Weights of a small GPT-style language model, trained from scratch on English Wikipedia: 8 layers.
Each number is 500 + 25 x the weight over its row's rms, rounded and kept within 0 to 999. Layers, rows and columns count from 0. Numbers have three digits each. The size before them is the row's rms in percent of the matrix's.

# layer 3 MLP gate, 128x64, rms 0.116, rows 34-105, columns 0-63
095:508506482521482537528485499480514499477542495480484509462515526533499502520494533507500482503532511534462467515529478506490534465504432474510489492540484483469506460509513443482488487461516452
100:505490472495465509554493478490500483528514507470489424459538540463509534472473538480494500450511466487505512493491482482523508487506487490510496465542544522506518481492503522531499530507518522
098:533506517519545534551493557535500468447512499500520508510489494498467482494546507495513458492500507493478520512479460437520513472516504477490489512514517519540542510464499507502527517486533493
103:485447488554492493521486506494470552520528524536477482446489525499501458498533510512481500489535484488532509547485486500467484527492483533503499538520524473493507511499511462454511489489456492
098:511526535459470493544521545475520552478495490487469480504479485540478486487548496525478479472477543501513488483496482506522509474528505496492512483520477547496503447524528533488527498534520478
099:506490524496488509514493476458523487487493490505522517521523458487512506474508457507532498491462473446513468467465470539535523485488511538498503523545502503528513498478537547441484502481478529
095:492489529514489527501496534491484482525519464475489474524483537533533563468483505537505519502511540508461458540509496511501517457499543467471495487478494534521487514451534508519515490503466490
101:514464500456532468540488502490547538449477503509445495470490517515479481506530512542481490509495454479508531446495497553529527491473514512494464511494511489508494497533542512492499507492499507
092:522460473519515460492522469568477522540504536475504476499455490485496529520519493512463508490468485465512483521504533485482479539494510516484495570527505504481508492496535505529498461491522498
095:496496513508529507491471539539520507542492525523504510500530466489505479524536542481460520460503515502484489497482455524495528472460501463480569524546509493495496550506484495495511495542502485
100:540537480447537488482545487518457570459476503487506489496484465487527504536510492532482502469517522516501465461501515528500476501514485519476484494472526513487467498466534532499496486495506478
093:485517521531489482519463499496492476469526550477528491520467538504479446492486541499533541485479518521462498520487530455475482527519537493496503506507498489475562471502471476510486467478498516
089:522500489488478541486525508493523487476449554548498510492496512507502467486459478473540519471526480458474511510497490530552494499496527484509528503488512511522444506512483496490491461534549479
097:517476521478511480503509500489535523534512491525475470547488509440505503538486493479529481528487503463490494469483460500475536542480493500494506490472476454486511513514490532465446463498511547
094:479496503502510481559524506507490468500489550459514484474494527541472514518511482516500491523523515471488528537434473497512488492515467549502468473556494523494522517523515487508526467482526521
098:513534506505516523524500521481463524529500537485561509524519484528511487470529506555555537476508493483506503493532508500490524438461501481530527485478496493508473525495512487493453475517528500
102:488539510509507504516535514496491490506485462513470491490439485473498535471473502465485499477522462504522499535550534521552517516522527521553509510529525479495477518545521458510499525492513491
090:530487462494495493482466465534470471496489490473537508500515496515514475494480460498491537474506472496429509521536507478509464501502543520533518498511510507481463464468482500490479530437472503
102:527504505501481517464469466509504476494531485534537488473486502534499453474499544472481496511487497545519527503514456487480452518512495456534484484508500546539520466538515491484490467493540500
105:535485544525535476539455521524456451514545504506560471464513509514519518499546497527516491476495478468494489489491490505529471519515464482501485485503509495471476516491504526508537501461522488
106:496501514498515489512546544494465494514524445496496506498510475530480482498496488522491503490500534502496553488450476529527526549494522502551509527465455494502514475502536522512532507544521459
103:473545526458503527513517512518465486555525497525497498498569480520526512493505495498500535511528512478494557466477538489479518525519464471519504511533524527512516474456501510519483510499528516
099:493504475552461482499488500471518468456520494479500493520516493447452459559528510473508516505498459549499518520497473500483537457481511481454514511492476527512498511503533513510506471500514506
089:536497508446532444555489486511499524475506488480497505519529501507518520518511506517496491543514479474497514520489504483460469452424519499476523483505534524500457521462519494487476512506507500
102:490490515511497519489491449460509490498482513507476534505541498498514489524472519511509519488454521550502539499539493467475522497489474434502470488450453510490520531487482490542481483517530474
098:493519501491457491481523462528478497469540490460468516495473538505490523525449521489498549463491524520479505486504486481422502498504491512487502450456502457499507521491526480484479513497483495
095:507534469469506456516495507549471512515518533479449485540482508473494500494488501542492479490446483516501549493474537531516490510494495468511529481483465542504519542494487519532495515483470472
097:518525514497509534527498501511477494550539522535485522525519499495511537480485503475486485472484527545522518575480501512514480499533481525546471489466527476447517531514477493490474499481519487
100:524473473552491499491505531474494522499492514472441516510475518503499485546502519476475495479484496540457515443517513523522521495495522540495527506547521475477469526538538485502508525530516490
098:488458469524540470529499513473530503508483503486475501481522512454448486495539525482482498509528512562476490544461482500500463471511523487462510519545487492504515489536508492494498508506478451
103:497487532519476475484513531501473520518534500517512496470523459490539484507538483472512511482485541533459496489486514534488474500473466505482498468513535497460538462508461461496511544464467473
099:501495483481538508484495489461496497482469534478483497483526484497528503484499463528559493488497516511476528513473518539502500481560553531516492518517507476532528476559542534468498508490508472
097:476498522545501441511502495488475490479499472528530469496483517480525493531535466487513503496525544495491506526500506522446515486442487491500517510454473533560484515491523539502507510461493506
080:488486470493465500502529537501565501511550457487493520494525507501513491460537511508482541525486505504494524510482478465509489517457506466463467471464461539473459494489488483472512478481517498
102:476488499505472502494477535506494437462524454506475462540531521529465486521491500534494457493490484510524509526481500474496507515516513489491469507532447473511476499550511462471532508486510530
104:553510472474520469510480489497563477529498488512460504509458498477530479489504491510503519475491487514451492491492524502537487483479513445497481478455499527540528553490503492464507462482490506
107:508534466479489511450494500501470514515481474436485565475463494497530494514464481496531502508505471529509436519476500524500475495478489485491484528530489487520467493539531526473485481482497498
101:542506455521517503517560540482474485507550479496526490532539495493557504511487528487486487471513519492501507501518531483500489518481534523507525535526473519480513501545553490501543483521516503
096:473485529488500511483519492507480463503482488528504482501486512498528489546509458473491484523550469518504497484499515502475451461501555487491489489466479471503486499488542517437467478511504437
100:491497474476541514511478498502478486523454535523497523477516519459474505482515444533506464478504519493502501511547470494451488513546499540492500547530518469458485513489472497541485510515519508
101:525530493545488465494507469524462526512437465504521501490506480454482482521533508504494513454478475505497507515538484498517538534499508454526510481483519467480533490527507499550524484529496530
101:518497502479478513530496505424486457488481498480505483471454487464499504501518494503516535473513522520521522534515511501487479433527461518483509541487468514468549503500529501517521471488473484
101:471518508561498541493503498472506468491520450544492472509498480527524506471496479493515513518483539492466513483537478485494495541509468470488490453524510506533547491503447471498522508494481464
102:523505505553449494508518492484485467527481502522512462496537469473515487516470505545519520482527475530494500526529522484509466484474526520524543522515528470476463480548520501522484532460500483
101:515505478506518499463507482544521477485478525500467525541497490529446500526537490528473485475514497529501490466529536523459470488482482511462496514460461490479511500454537506465486516483460487
091:519517481486556526490544499456472452543482500498487539536493470483487478519470514494496495491468502486515537456523516500468489527511503457533515490507510491469492499480506477495534446523460507
094:518493484525527553526559525493507503500482504524521504474483487495481494482532558490516490490465520508557521485514516502488526504492477455480520488485494501497508532499503550526557459506520541
095:476498509500529518472469526523524502486532489521515478533484495449546488533544468472482475482486527478523465471531550508509505504466483470478524514484537505479477553480532482517481479510493507
106:485495513537451486488460480522528529525507515510532465515430494521533454532499551502510505472492520514482508501526525491516501518523484499523534473506530502524522448479485530493506489464503471
101:521525508494512526524520514535459528540471547485526486471515481494518517485481466494518481467507510537515488504475519471484479519510485525473492525558484515462461470533462489545478526482514523
103:504479481501532527523467498520467488518505458513480512527510511496452499471493496509467557496480480548452502511497519529511510522503515523490505472466550527507511424488532497497457497493507505
091:493480479479495463508523496520500516478521531483517503496488530466496500477504481513468487464470483486519503485482470550512524536466539507483511546520570502490475511473467545470516492504449469
102:516473489510562525481486524495492471526505517429485462552512524523482556512519455515518511510518512529508491512487521513488490486502516499514529539483493522530523485499530527534516494544485479
100:511460513488518440538499460497498513545510495528456483502501457497498490490469510526480543473505497490489481488457537490534483474502467471536468508536558517467515517491496491498513530506490518
086:457497504504521482505476473517469472473499530509465516479512471488512517520490496498479535451459512452566533487462556511490505510523486471492501501516502491532470470508505491497539503540538495
115:541498504511511504555507509475507446462473459508551500535507489487506500524517483543519518514493500513494477496460530508490532542512468495493492523520533517485513518554512492492530532457489539
107:510522530502518514498469508472501542528500486523499434496511493515478500492488518465490513524512504483430528535509525536560515520469512522485496497509492503461537501527484502531494530538547484
094:473512489510523480504470498528495495541466526481472470487488493483532489520504507502527465536460457485495492489487561480502453491521442533467460513531474503484522533520506500482490461505472487
105:528530532500505520489526512444512469495505545493475464510474536527474478480493498484516490512529532505514452490542500474534541495529518512471481499491547474512491474516493478495518492459452532
099:522513499507520480463496494487492505480521501480523451524510487516490491499474479515472448506495460488456505550458515541488555541486512538511471537529485478483500487498499562522525495481499509
103:509472501485540505497477529455493483476466479493532483455511510448495484524543484521539486532513488528506514527481524532470505520506475492552494564474478477490522508528481494521490495502517461
115:510428516472502500505461478514496479516499506452511518520528500514477513519477549489489511497517521498514491473505465499495495478529531532508530458524500498480539521498525476494495471505410489
102:460489503476544497508479533515477497495540478513500535487481519525516507517530534478505565488482481500438527498515500511523467511448501512495502552514515506489526491547530489485518491496464465
099:522491465456525510511526521514486477497516511521542504476500502501533457532552501499488469479498471457476502542478534535473497524480484569491505521515499502525530517496530507483507553495479509
110:518508454483472480466550503486536478485483492488460490514478501464489540506520540537560490464517510547513508502508473514514501481526506479506501519490477509436516509523508491458464493503478477
093:527473529512540494511508452509508478494464502561457484504516478498480451534487480486478515457484480549527471455528523519515509507475499524504488532500514468509512475507486479503514497484463455
096:520479470506529484495496469533484486510510518502494483535502492514463454512520435479493493470539482517486505510482473467496452533551477496494502468470474468493466497477482481542464497466528518
105:512516505485496449492456511544470513487484474484509505501492516499483471467465460480469495508487538516456486526514465527523534501456508504503453514503485488517474485530551544510502491445504502
097:520503508476468464458502503465520518511532489503514526486554534522526500522543535491483467522496509518511475492526484548481559513511515495471463511494471480519560487494516495512525494460521505
096:513486507497487576470484510491515476520524514444497528497480503506473468471462484536524457490492450527515486494521494530511511548476529512510499536497488480538500493518447491510495477489466496
107:522537553468479532516498486545494506501476479542505486427497461537511482453445511501478489455510518499465525493509475506485504546497511473518514498525506501498499508506454498507508511477494507
101:500496464445503522517474529480458491472495528547535489519503502478527527466521479540522525473490505472499563477492453490487516482502520487513513496543516527533487487504507502478554497510520518
# layer 3 MLP up, 128x64, rms 0.116, rows 34-104, columns 0-63
095:513472473479459480514515506488480511526493488485506499551482535480519502468501482490517507476542522501496524478489479533494460485497518530465512461519541571536511497490509510518526526527468554
108:490517549512497453493507526524507515465482481485473487488470500500544481505549523519482506491528467536509523526528492494496534525522461508474516530544508515534485503531497449487532473542518470
093:479532448540560535521557521505509485481497497483533459501522502518474484501520517484521474473536448515517509525470481487466534477479486508477516494491495483531515487464498521493479511462485517
106:505506486517520499486533522499519476504548468525468488482483509522509486528547540489468538514501474446538462515526498538514525470507520505508507539535541513504478482509503450488515464494469477
112:500537505489512482482481538516532477468504471504468536478492499480494562513529476518501516458571502514516476515478517521508451490515522462539510528494489535532522519519512493508464475507526491
097:479518574494492523501481472488510470475503469503526509562496477508449501502459505487477503532521505521513497501516483497518545492474527469522497518471471521456494506534524553505504470481471504
101:520530497472520549513497520494526528494460476495523496470515516492497480483514504532501511508496485529502531504494469509487453521470535471474523492509513475491532483506508465397469489464500504
091:531502525474493478496530472509511492513503499517476549538498471491457529544529464542500488459490487541508479478518517489492474481536475510517478514462510498487504554503512485510434460512507508
096:476479489550518492537495458539503518503458476516439493501485548525487498503503509530529479474535475512437514521514502506511494477489443541522473506509499517514472514506484503482530498495502536
094:508493528490522507491475506502527527483555511500521502540461465474508510469522497534532508483503535544511485496522486481515475491521494507485437475468446506553519503514462539504492502472490470
108:527458516470491511448557484476499509444485487470468521506473475481486486482507483516501482493540490457491451453504478506479508447530494502475488463493488488497469516485491525534495513527500508
098:478516524460525468521501457528496481511485502531476479507531493512499511469502549475498530471497537492510545455489487481497483473510496527546489501486510506527466467539485546493491484509434512
095:479511469478511487508499456469445488498499442496506516507511493462479471475472498515521480491495522447489530515454468445499495521506466481526533511512500489485513491541461534525470491505524476
099:485518492490473512495506524479509470497472518464542495517513510482461527486503469484505445493507543482526538436479510491471486470480481511532478496473496496538480537459483505529529515540511461
108:474509527502511487504459486508497509506501533515476497546477516528518501489473471514508561510490487472527492502516566507534556529493500497559514505470470528491493509500491482496450497450485475
098:535504491492517541508490518516483533492493496517522515457538442520488482476535489486495537457538497532496484530547484496538486501476540460529517496472503464509552517492522479486471502513491519
107:518509493492510495469524526499518489468489476459506465465459513494503530483506486536494459504469456514519498508454533477503545505510518537501480518500454504443531527534547513489499479516487467
091:501481492463482522523497494525498540472517527509516527516553491466473503508535505479509465507484529549529554504501506491486486548541497527481463538485527470499518532513487497502522558487500501
097:480498528506527540540510502492509504478445557488482513502520513493500548534506465514514497504503486489465495484482564459470494441474507521494473556504490510479506530487494504487486525530495513
109:491498507512522544519510500513549490510495446517493474504520466496542513508480505465520541545477529503494480549491477494489542488528494496529471503490518538521482520530491536527547524551502498
107:496454514503474469495448476534520491466473503527492513574468496504473523487542534521512488517482487463518485490505521484508494472465462503455481536513498529489476477491514507474539488475511509
102:533523488520530534548492500551504558494505461500523467507473502491495526482491523497477493533499537526501502522494516465527526520479527511536482485481489459512479503512456511486459503535473453
094:518503497493504582496507448493469525534490540501527471459461505488490522540531514500524492508517496522492528499521517505550503521487501524501514488467468499521527462518463481508457490474490522
098:465467514462523528486478473467494501517513506519542517491531496522540537507488505531526479484486497510489520511484536538524519504532516525469481562508528450524512476544513495502537516466505475
094:491495515517501529504517503486492496502477525509494476481475501544472459537492561493519501452521482439469493513507473480550479504523486482486515550487517513466458481533506509458481466492485482
098:479518499489499495465490484470486498525524451478512494526563510510530485458462522490532512495489520518476527457445477532476526493543483545509509479479511467507487489488494452473500494493508468
098:479486448497520522519508531498491460500515506508560479472478459538478471497504485525467496482502496527514515492504469483529479448497485523460490511557459482518527463515475497471502495498536524
100:489478494477550515496512483526513498471483496505461538540486521456486493490492481493523474484537464481543489476526521528531533487522523514534516473450539493512525541503526520478539531524489505
099:518513488507529527528533492488522478523545497517493480485554504477473525468470530563548516513481507488536506541472513510500490502524488495503488521495525494551522467495483543459532481523494486
097:556505489458515520534517530495530452466509526470495477541484512490493534481510559525488467522511522503545474480499503486463472521499484506484526508511439495480489512494516474473492496478472479
102:505487512512485498462500506543497483503505519494518492527538487488476509524519532504552494495512482511483535514439528535491468524459487485553519485477467499474521466485499472468542482493442477
099:530471511517496468523499521500513508522476494508460474547549513474498483516545544510490450472488518520495491458482508480479506488510527503530493457467488550480478534552479524501515520516521496
102:489515512476525505487470502491483480502517497461426486494514518486512495527509533509437498492482466490510444507485498517544490472518514525498490478512523487510509486534483474508518418508472528
096:471509525507524461459527426496469474512500486511489467467520506514505500566512500512517515461489492507444519518519504525499494498541496498537527506488529500521476483506475506526510544537472512
098:516512541514488475520514540497471511528489490543509515503552528491488503447482480534517515483544500505484490518529512501488527451518528503472439471510519531501500501479473528508488460507495554
112:486468526514489521463489512498516513533498489492479543491500520525499500527529478465472517540503510523499428464513528535519501512509475514534463477486528465511482523491489540454481506516500556
102:497515508478500473543488483486527485486521465500531520465492528527451486472492496555440527515520487488529507521505510495507493504481500542453523532492500490483525502506485529518451520456535463
100:516472491464488524531527505505472467481532512467498491502530507525491468472467517496487531528456509489488511535507511496452456502502564488474536537465531477493462495510535487471477519518499481
100:464476513511517511500475506432518481514461519491491493485532500501444502481510486518532531512508519522522498522479544529530467496501516440479507546524481495510525520560528480490493498474479502
102:532492514515495526554542554545491490544486528527501535513560522484477498481502520519502486473521499521495534486511525496526491565505495508497532521519496465467505485523460516477491509507506519
094:457479482530489535496564525497499457518518485526494502485517494497513480531529524503488462550515503496480546569501517509510509484526496509463496517508498469533478490535491503502465544506533487
105:496478445504519480456550503552492490538506542531526535485476504517531477500508529504507481504470452496481495452528496541486490503499519482475509516530530503499476514491466502506534535475532515
097:513471489490550469527446513513478473525502525512510530490508481517523530471512477522508576535523493502497455523522482495515486519504518495503519505555512500539519462520450531503521499492503504
097:493514486564490504470484488476506520472474494529486509513501462435506476564483486488463517495501476475527477475529512516523516465513505489463521509485525509525478504522525451501505481529514456
101:493470538450545499529517510512511502509538493526521468546505472542509497494492541504518534490512514458533485512521469491529494447508504494497473483493500483515463460533479478518514474548520520
101:518526573497474522522495482476498478481539524510494496495477524516524489482495499515469506455481477538487504509540470533473473512522512526447510491524513496517517488467494524472506497529436537
106:515524503464467469454497495499483503515553465481498489474495518558514523528476502491528492483544536476486522488455511494493556520562532467514497500530489516523510468512493479492490491489503478
095:504518515477512458493514483543508484529498514507481492494509470495539488535541473492498515491469489480556477451511523457537540487506493441512519483536537522473515486500454492486484506524475480
103:510515478489523462445475462508520518510494531494494506495476529459517475520472518535496525521476510473531540533516514485514546535514541515486503521498474479504551494485506469462498509527548480
096:487483498479534528501493496498526517438539527541493521554487521501500462509522549474512527505472508471483525530521534528497490475495483515525498523456501498531551483503496510519455479527502525
102:524531496469485492484519492474512490509520512437477454489474520491494471510481500468543458485494474467524488492472490496510517468503465490490511534553446486536492514495482511478535500529450483
090:493502472520559522469540499471548522526518536496514487496528459530510455461505492515509510483532480473527530513545494492529493481521485507524481496484559499497486499474519460510473516469481489
096:520517487471555456499518476498458549535535503497517494538509508487496500492519508524479462520483499528486474526549491523517524485515467538464531505515515449521531494513518533466526501501476497
101:554488455477479514554483481473514502509523502522521479501497472465530487511478479538503514431469479486476485512459507483515449497551500488501491467501518521515493525474490451493488515491491494
098:505452529468513505472483478482514531437472498449521534531529474508504477496506475494470507455454514462508482504457510436495516518489527467495477505529514500490520496498526507503503492483520521
103:470477531483488516494487513519478580491469537512514517516496481451515488506470493473489487494557499475518512542465487505464544508523506504509487535487501541503456452520496527502495492479508501
093:534456486529489549484528528489512526529509560512498470532505475487482519485528478481548518543491516474520497497489540482534543524491498492487511473504459513539498528488480480519508525512514540
090:481503517485544506507505505519543494466449502525520575498503523473511482479495513547480496498498522529537539460478480490444525540474484483490524484469510503528501494483493522476503492518524525
104:524470519514449499499508545530454517524501535519518532475502512507499536511521481457479505484473540514493480466539476493510485517489478510481529474524471508469518536478455490527472526523544505
105:486553504511497511515476511481494544497481512477521500481503501527525505480488491494506515459493461542486507458513531497558491542469515462532520519522541523522481517519549533521474548495515515
102:473547535491518550505505525494520461527484490502497494487452499501491493496444494530532490508490440459491462504514481488532486476510537496531500506521466518446505501530484510518503497537522468
109:535444510505474483520474463540459505486494487463481499502478513508491484545495477496459504534494458507518508510551483456481493519535496509528495494480500504456458488490530451504511480508500541
099:503460533552464522523503469526486522491519512487491449481509494514467485508545544516513511470480475512469521478471477451501478508497487503505476517503508486491461532537456486485449478482491526
095:488499545503479509459495535458503528473474505506477512484516494487479490496513462529507512497540523525537515479508478479534498511528484462473515484534480542474499501527478472493560507470478437
105:532484511469505502488494467543499490513489481485480516536484544491462478454497482479464474475541492467500472495533490476476524482490496487483502526525479464519463534527544540538525524472514524
101:481447494476454431492466536506463516496481496538533462489487506493536509487507504522486504504495504484526487478468500492469480480472491489508479497492566520523508538515542518505532531473519509
098:477503525527527514488549501469466478454534539503471492521515541498518455519534486457514524514488479526529492466533491546494488482510474515539526504513472509488519524542494481498489544521503502
102:459521536515522533453489469526481466498492507546507482467499474505537527489493490529467493474545475529496470518516463459502524479502525486471530483474517508524515508525514502491505483486451452
096:519452527556491484487494486506477467520539529480517490500499541480562530496443493498511493490452516492513514504515487514483516519505545508506515492498516476485551534498453497524498454508518509
093:503478529473524503438507463511568490516513522457470491518525528476504502520511492488514534473473469475508521471539485485476473465503538504466484479479489493498504478471485489499527515524486447
104:463520484544514478477518545474519546476502526456504442500515501461487480507484492488512506506448531492521490516535535478515476502500551512481520499471510520546487499539497487487518535507483480
# layer 3 MLP down (transposed), 128x64, rms 0.115, rows 34-104, columns 0-63
095:518487477490494514463535513479487492493529495479487521492487503457515471522490492473495538483537498539519437501554520512534531533492506553519477492536528525501499492511524486477461514528471461
108:508564512505488460529474514505481513506513469476498540501512516482508477477536470490490498452548487551463509515489489501508487503526510467475545464522494559536498502473497497486516499539518485
096:491460488522532515523508516506498509489501538525509470498468494492496482488492488519465519472522487540439503477488492469486508461505537529530515488552471491509451480470465509486480522566488522
108:522515506488485510483544526465488468485504496527477478535461512486484533523515522546482539514539517473489521442515498545485494469502553479482480536515499502503481498509521470484468479528490542
114:511509477544499496476516491554470474492509470479485533513523477482523548541506518531504526448489473480524532513487504535562478473505534491510500532480512455491487497468502477499475509471508520
100:488478503493514518470537512534489494488507522518474528470502485454489503525486491460468506504538507502497523500545517507443502520522478490493462491496511493480457527539471463573547495500519513
096:508496477477520506513519451486535522511511520501499487501501513491539514524500491491521522520475519509497488493506502489541496522476463517513466472528467542557550486531469464447480510438468504
102:483486508510500526489522530469486483519482492496538448498558447482529515479511517498552519510517513527500452506532476499488523507535524540481543517496501523474467526512504532508479495455520484
104:503537518508518492505501426558513482538496538481509511542456513513525532498522484488528534485504490523506517492510496476490460525520488506505477510539548494550521517501491515508501497546465507
087:506530505510502465475496482475478519484518469512523496522462461458526494490483474481555480494534501491509504527505460514499507513458507504486420515481528533480456478510500535497458497483529482
096:485470478478482506495471525447498496502519504485526466456506530481481500452536488483490505448488456473488478475496480515513494460491493483521540462471503520554466530511452523520495509498488505
094:509510492495537506445539500512495483500508524469495503470437504520490461533509483520555502507480543496538487508521485548527526544534474498515500505546485468522524524478477488498523512499491475
095:471521464477479482516481525514497452523504546495528483496518503464500535488500495453539497530513484545455453505525509505506472501523486496519513520478561482505484493503460462511500527529510463
105:472526493463471526489499499525510519547455521513453502482476491516481518545519516511471514466496455517518501507543486493507527493501492464522508512560505525486509453450509496511451514484512486
109:451511507524555518469491503529480482490510492509510536511498527475475504527513518510521539457503486522521458480486577517467482556506498485528491502537503521474518494488541511486492486490527520
098:523496510482490491557486536487534500464526508517576523506507498471526513471498465508482473470475456507516526509479546481506532494515500520500505518505486518553507472509508459493461466506471493
103:514536506519535548507467511509485498490521516502502485517463462486522479537487511488485520545514496481492480527551502537554533501526508494512486509474564509515482487490491545550510494482525468
093:523501516543491491534507496497446481500467496460529460499497500489484530514460523510485524485494442500502501480465497498465507513518503513509569465501484530492496521467533474498487496522559464
096:505546509467498476520448487471533520504516487496503521558513488518509504551500471482473499516483497529510448501509509492455552550498497489528488471525482523458495535500493471496504503510526463
096:481495519510487471548490518535500457506565474485505544524473472515474476510518558489482521528485467473534520463491503521467513508521498484484489494446545494518493469503502518497528515522507502
107:489483506467481502490506497475499502520479496488489485488456471494518460553494519494514529460495533474530527521485511500517458498478484515457520459513463537530534554520508543525526494523485457
103:511488523497457478518520524482479478479495518501517488479416490493538465524475509491508458515493493478552515555530487503469525513548495490518491505508537534510545534510511505514495512495522487
094:499487523466514498522532454527482558487537485474501516481457505488521524528470526552546528489513475524530478516520485519523541511493468512510500506459533494514514478517514508458496503538505525
089:542482486503534494485503518494540475492444480481531505503466467531513515488506471481475505489530497495525500506538468506471468500506458509445504476489543526511483532461488480512529453471467517
101:517491510501505505495509489512537496489498469473511501448521521552489463540501514485500489509481477502512539492526521482488544499444448482499432516469491505549535526475468479469507509494491492
097:511521483540508513472522499509520483462504507518461494483510508485524504461513493495502483473484446486548468485517549481463505539479481482454500509570502483508499488458476523521506517478496547
096:528539521495503483472485528512510485509517450509522523549456509472510503466520513500488551497533461448519529494471518492486510478483498455461516459499514545468470481498506493473516500513500530
104:498545501508502474500518484521485481494506537512484517423518462505491422510482482483482498516501523519501513494489514500471535468480516519510457513499516500528481436517500518532501457463503500
098:519471450497528465502469483481497519482505523477477519496480511489495516500472551471506477473505492540509476474546499510529494504521510505488451493465539509516526445536503445491498514513463463
105:493516503480506499476510459472454460496519535520494487481492496512471517465564545510499454476496469475485513514542502482485477516500474542519468483478547470496547492513510512495489473477501462
095:463532537504519467473503461455526487505501479465502538457482523511471536514468501501498476479496495479530529478537514508490481486522524451536484491513483480536541457523509486522474515479485470
103:531501458522506535502518513462514514526536497494459552520511460476509519477483486538488488472495531510534541464491499500494513515493520494488516460500523516490531490545541523510457455500527469
103:531531539502493483524495528545489452517491509498480500455494512484498496493495478503428515498518528510482444558539504504506515517493459522507495492503514502478502471534543520548494471521510510
094:481516539494509545484481546514520508471493506518510521496495470493479512489478485507487503495528495499537494523503438531484518551488445510486499476501475455529527516519543470521473469471549504
103:452540466482499485498507479506511466549520516491539487483453510483452507483477554469516517533496502506490513495472434489505479511532481522512531502475475519467529519508523478512519517493514470
092:498491544514499493502519510484429491504460471499466459512531504483453451487465513506485506530529522502535499520521492500440508515465483560522470486499502503493474489474508518523495494506534498
101:505504530513483513542529500491537480527507525524520487514509528476525496445505461556530477534466498475482510558524515494506505556496495457510510528499475526489483498507535463478501496507528473
102:521485536519476496467493475480520485482551482517560524488526477514488472514500498472502478521468551467479476473458540506504484498491529496484497503504505500485517501436535522549493473472503525
100:459502490524532492544502478474464521499532488449533482521458498530515484488494497493474496500504527462487473493519527477503520445474520501456568450493505505485488482512507531470493498494529496
107:487542518492459459455495507520509481527486503493504507489522500544487488514495560470520528494509505490484488500507511514557499506488545474490561485497489501477466487525504505508498518579498531
100:499547463500473501497466490490536526519474485524498463479477517486437522474547506534490458497489525476498468478486451535472522504501518470497455462498513500511497529501494505530531532515502514
102:520501493458451485508523506488546488528481520548505491501488491517498475529479497533490511470505485468484541508514498538485488551479521484482460477524485520536501518506481501484561532485498559
097:487480506514502528524479514536457471483506472469535516468478523491450493473509493463526472477492511519503512512479556475517552477475505541497486506499474504464536538484535483534495488531518525
101:518497505473466508500470524449487559474507509476535523504472480527463548510491454492461526496488496513487530509482510493499557446524489493492475499502519486496519480480515509518506459520450508
104:496514493557478525482491498486478499515492522503471474458527493531484518494470464503446465502509499536483518517500530526519528546506501539476475490475485545535528533494539511469522506457480482
096:535458504511486483482507499511501492490475461522534506511483465476460489505478484499478543494517534505519478535442533503492544500496493448465527528484507542525483492542523463518495515473529476
098:465453445496488479512511497517477459519492478461516559500520460520514502550529487541490496528510505518524507483455471510489492507513515484499513493547529454501500489489527479464508509505455494
098:519492505517535538495538560487509463516490561494537522491488512521459468502497525510489527467519547480525518550484498519494479515536494499538519481535467488513517495516500494513515531499458510
105:521465465513484480504519521515451535501470568498489508471537456476520492506545494476487453488488475470498562462499532504476515499489509502526442501495489491492522496486484485505506473514497496
097:497489509525452485491527484527505471510513495494482525502514458533542492531485509481518522545475530516490533517505513488481487499464544531506474444481531478478553488464528497467503468477472477
101:511541487481493520511513520522524494521462507433514466540462510524520512489460520517533459453460522522479480532458505501534515531515496467515485487488503518549527495501539490507507501502493495
090:510467528515498499465519440483456472531513507518500519487460454494480487495488453522544484510504476529519509464484501517521472510520466515470458491493517491441490537529487492497484513538510509
098:525470509516461500485524503518469482472510502536502458492501540519518492528496452449491494509543492496505543500532504488537464539528521467495526474471514485550491521493527538508508493508457482
092:481504480493536508517467519528505514505491469559464498509557483481488507528513506470467484521474461495511514504503521513487556471523547477515549504476507514514478445475503504510528521461506512
095:477493487538479486508469482476532525527502460528462541517536546456509503508502474487513555506528467475516472505512521517498444526475515473526531506476505511513489476482490477529506524459491518
110:479482534527501479539500495516538494480544530504512539515439544503512515492492486503505483507489517508520505467467482529523500560540480460525517527521503491491491488487551445504493467486499497
094:531484517518508430458468503477533481481472505475510514471499487497529549493468492482513488476495480483503457458527521539509492515499512490493533500491504536507496492555546506458496496460479522
087:547489486482510544472518466482461456489509494524461468486486526480461508491476524475545518529536492489498473505505488487522461479485479479512495479467507538508513557478536485510503535524528495
100:535481472545518507530462442504514492483497488465509520473469513493513474464508456523563514471515505525516472492487483491503460523511495487500513486480460452498484559491504524486505488499489471
109:547491527490522546491500469518475488478486461515497480532538473509532504542506544523535477471467516478501487481554491506505453501545488528456527496507510492503478521484494509491485473503472539
098:459477499489467477533469516506539529457486529536503527516478517555480523495505514526449459491485472553479487483504472517491500489531495498512555479496499504473461527496501507486528475499527510
099:532514505503496504507526508519529482488467486488498508505518566496566515474493481473458507517446497459475496526475486459507525458512502508513542533503495493501477511497519535483506540547532500
100:451512494496529535507497493481460488539507510538494559522526520531479521501530500487544528522501524500482509492539493515513478443486481495522457474499467526525505504498555505535509473523493521
104:489469526542522514495475532522470492474485516500488453505490495501487488541502483540527501469511522526500457502515499513449494505515476549509457491510515489478564510516471475516554472508498467
101:531486502496540526498559460536449513506499494529465501460505466496482509519546509495515504454507490514491460521489492502485514493477488518489470464487482544513493462545493523456508463495489478
108:517467540466477505536499495512531519523470499517506483468502460481512499549479483494523517464488502518503450469492487503468452537467481485529521497539530489489534512544547511496502475497484467
089:515484503477500465544476530525505510484478486479475479504518487498488515521474491533500495544460534523536515532494526472489518557523554461479471505480519517542507516484504491467482501471473454
107:516494500483515499467470505532503521515462521501434452450527493474525475486491476499509488497513503549470500542515519513495465467453458510497521479540527527486531517483530513473518499495506515
100:490507472509500495499503470523514465471544497525483492476530504521488491514477469454492511513537498456502454482502438481525547487531529512481509492545513545464455477512517499500488511494488458
097:459460474533497473517533479503451517483473492520497504494516479500490521481512478511529502564515546482469528511511512490466523499504493471535526509547498507534483513501487501453457476494553504
106:488507480523485513469487490518461515472479496491501541497504496495542464482558470516501526508493517503525532508480512531554478465495476519532467477497454510466555500485535473496485531497537524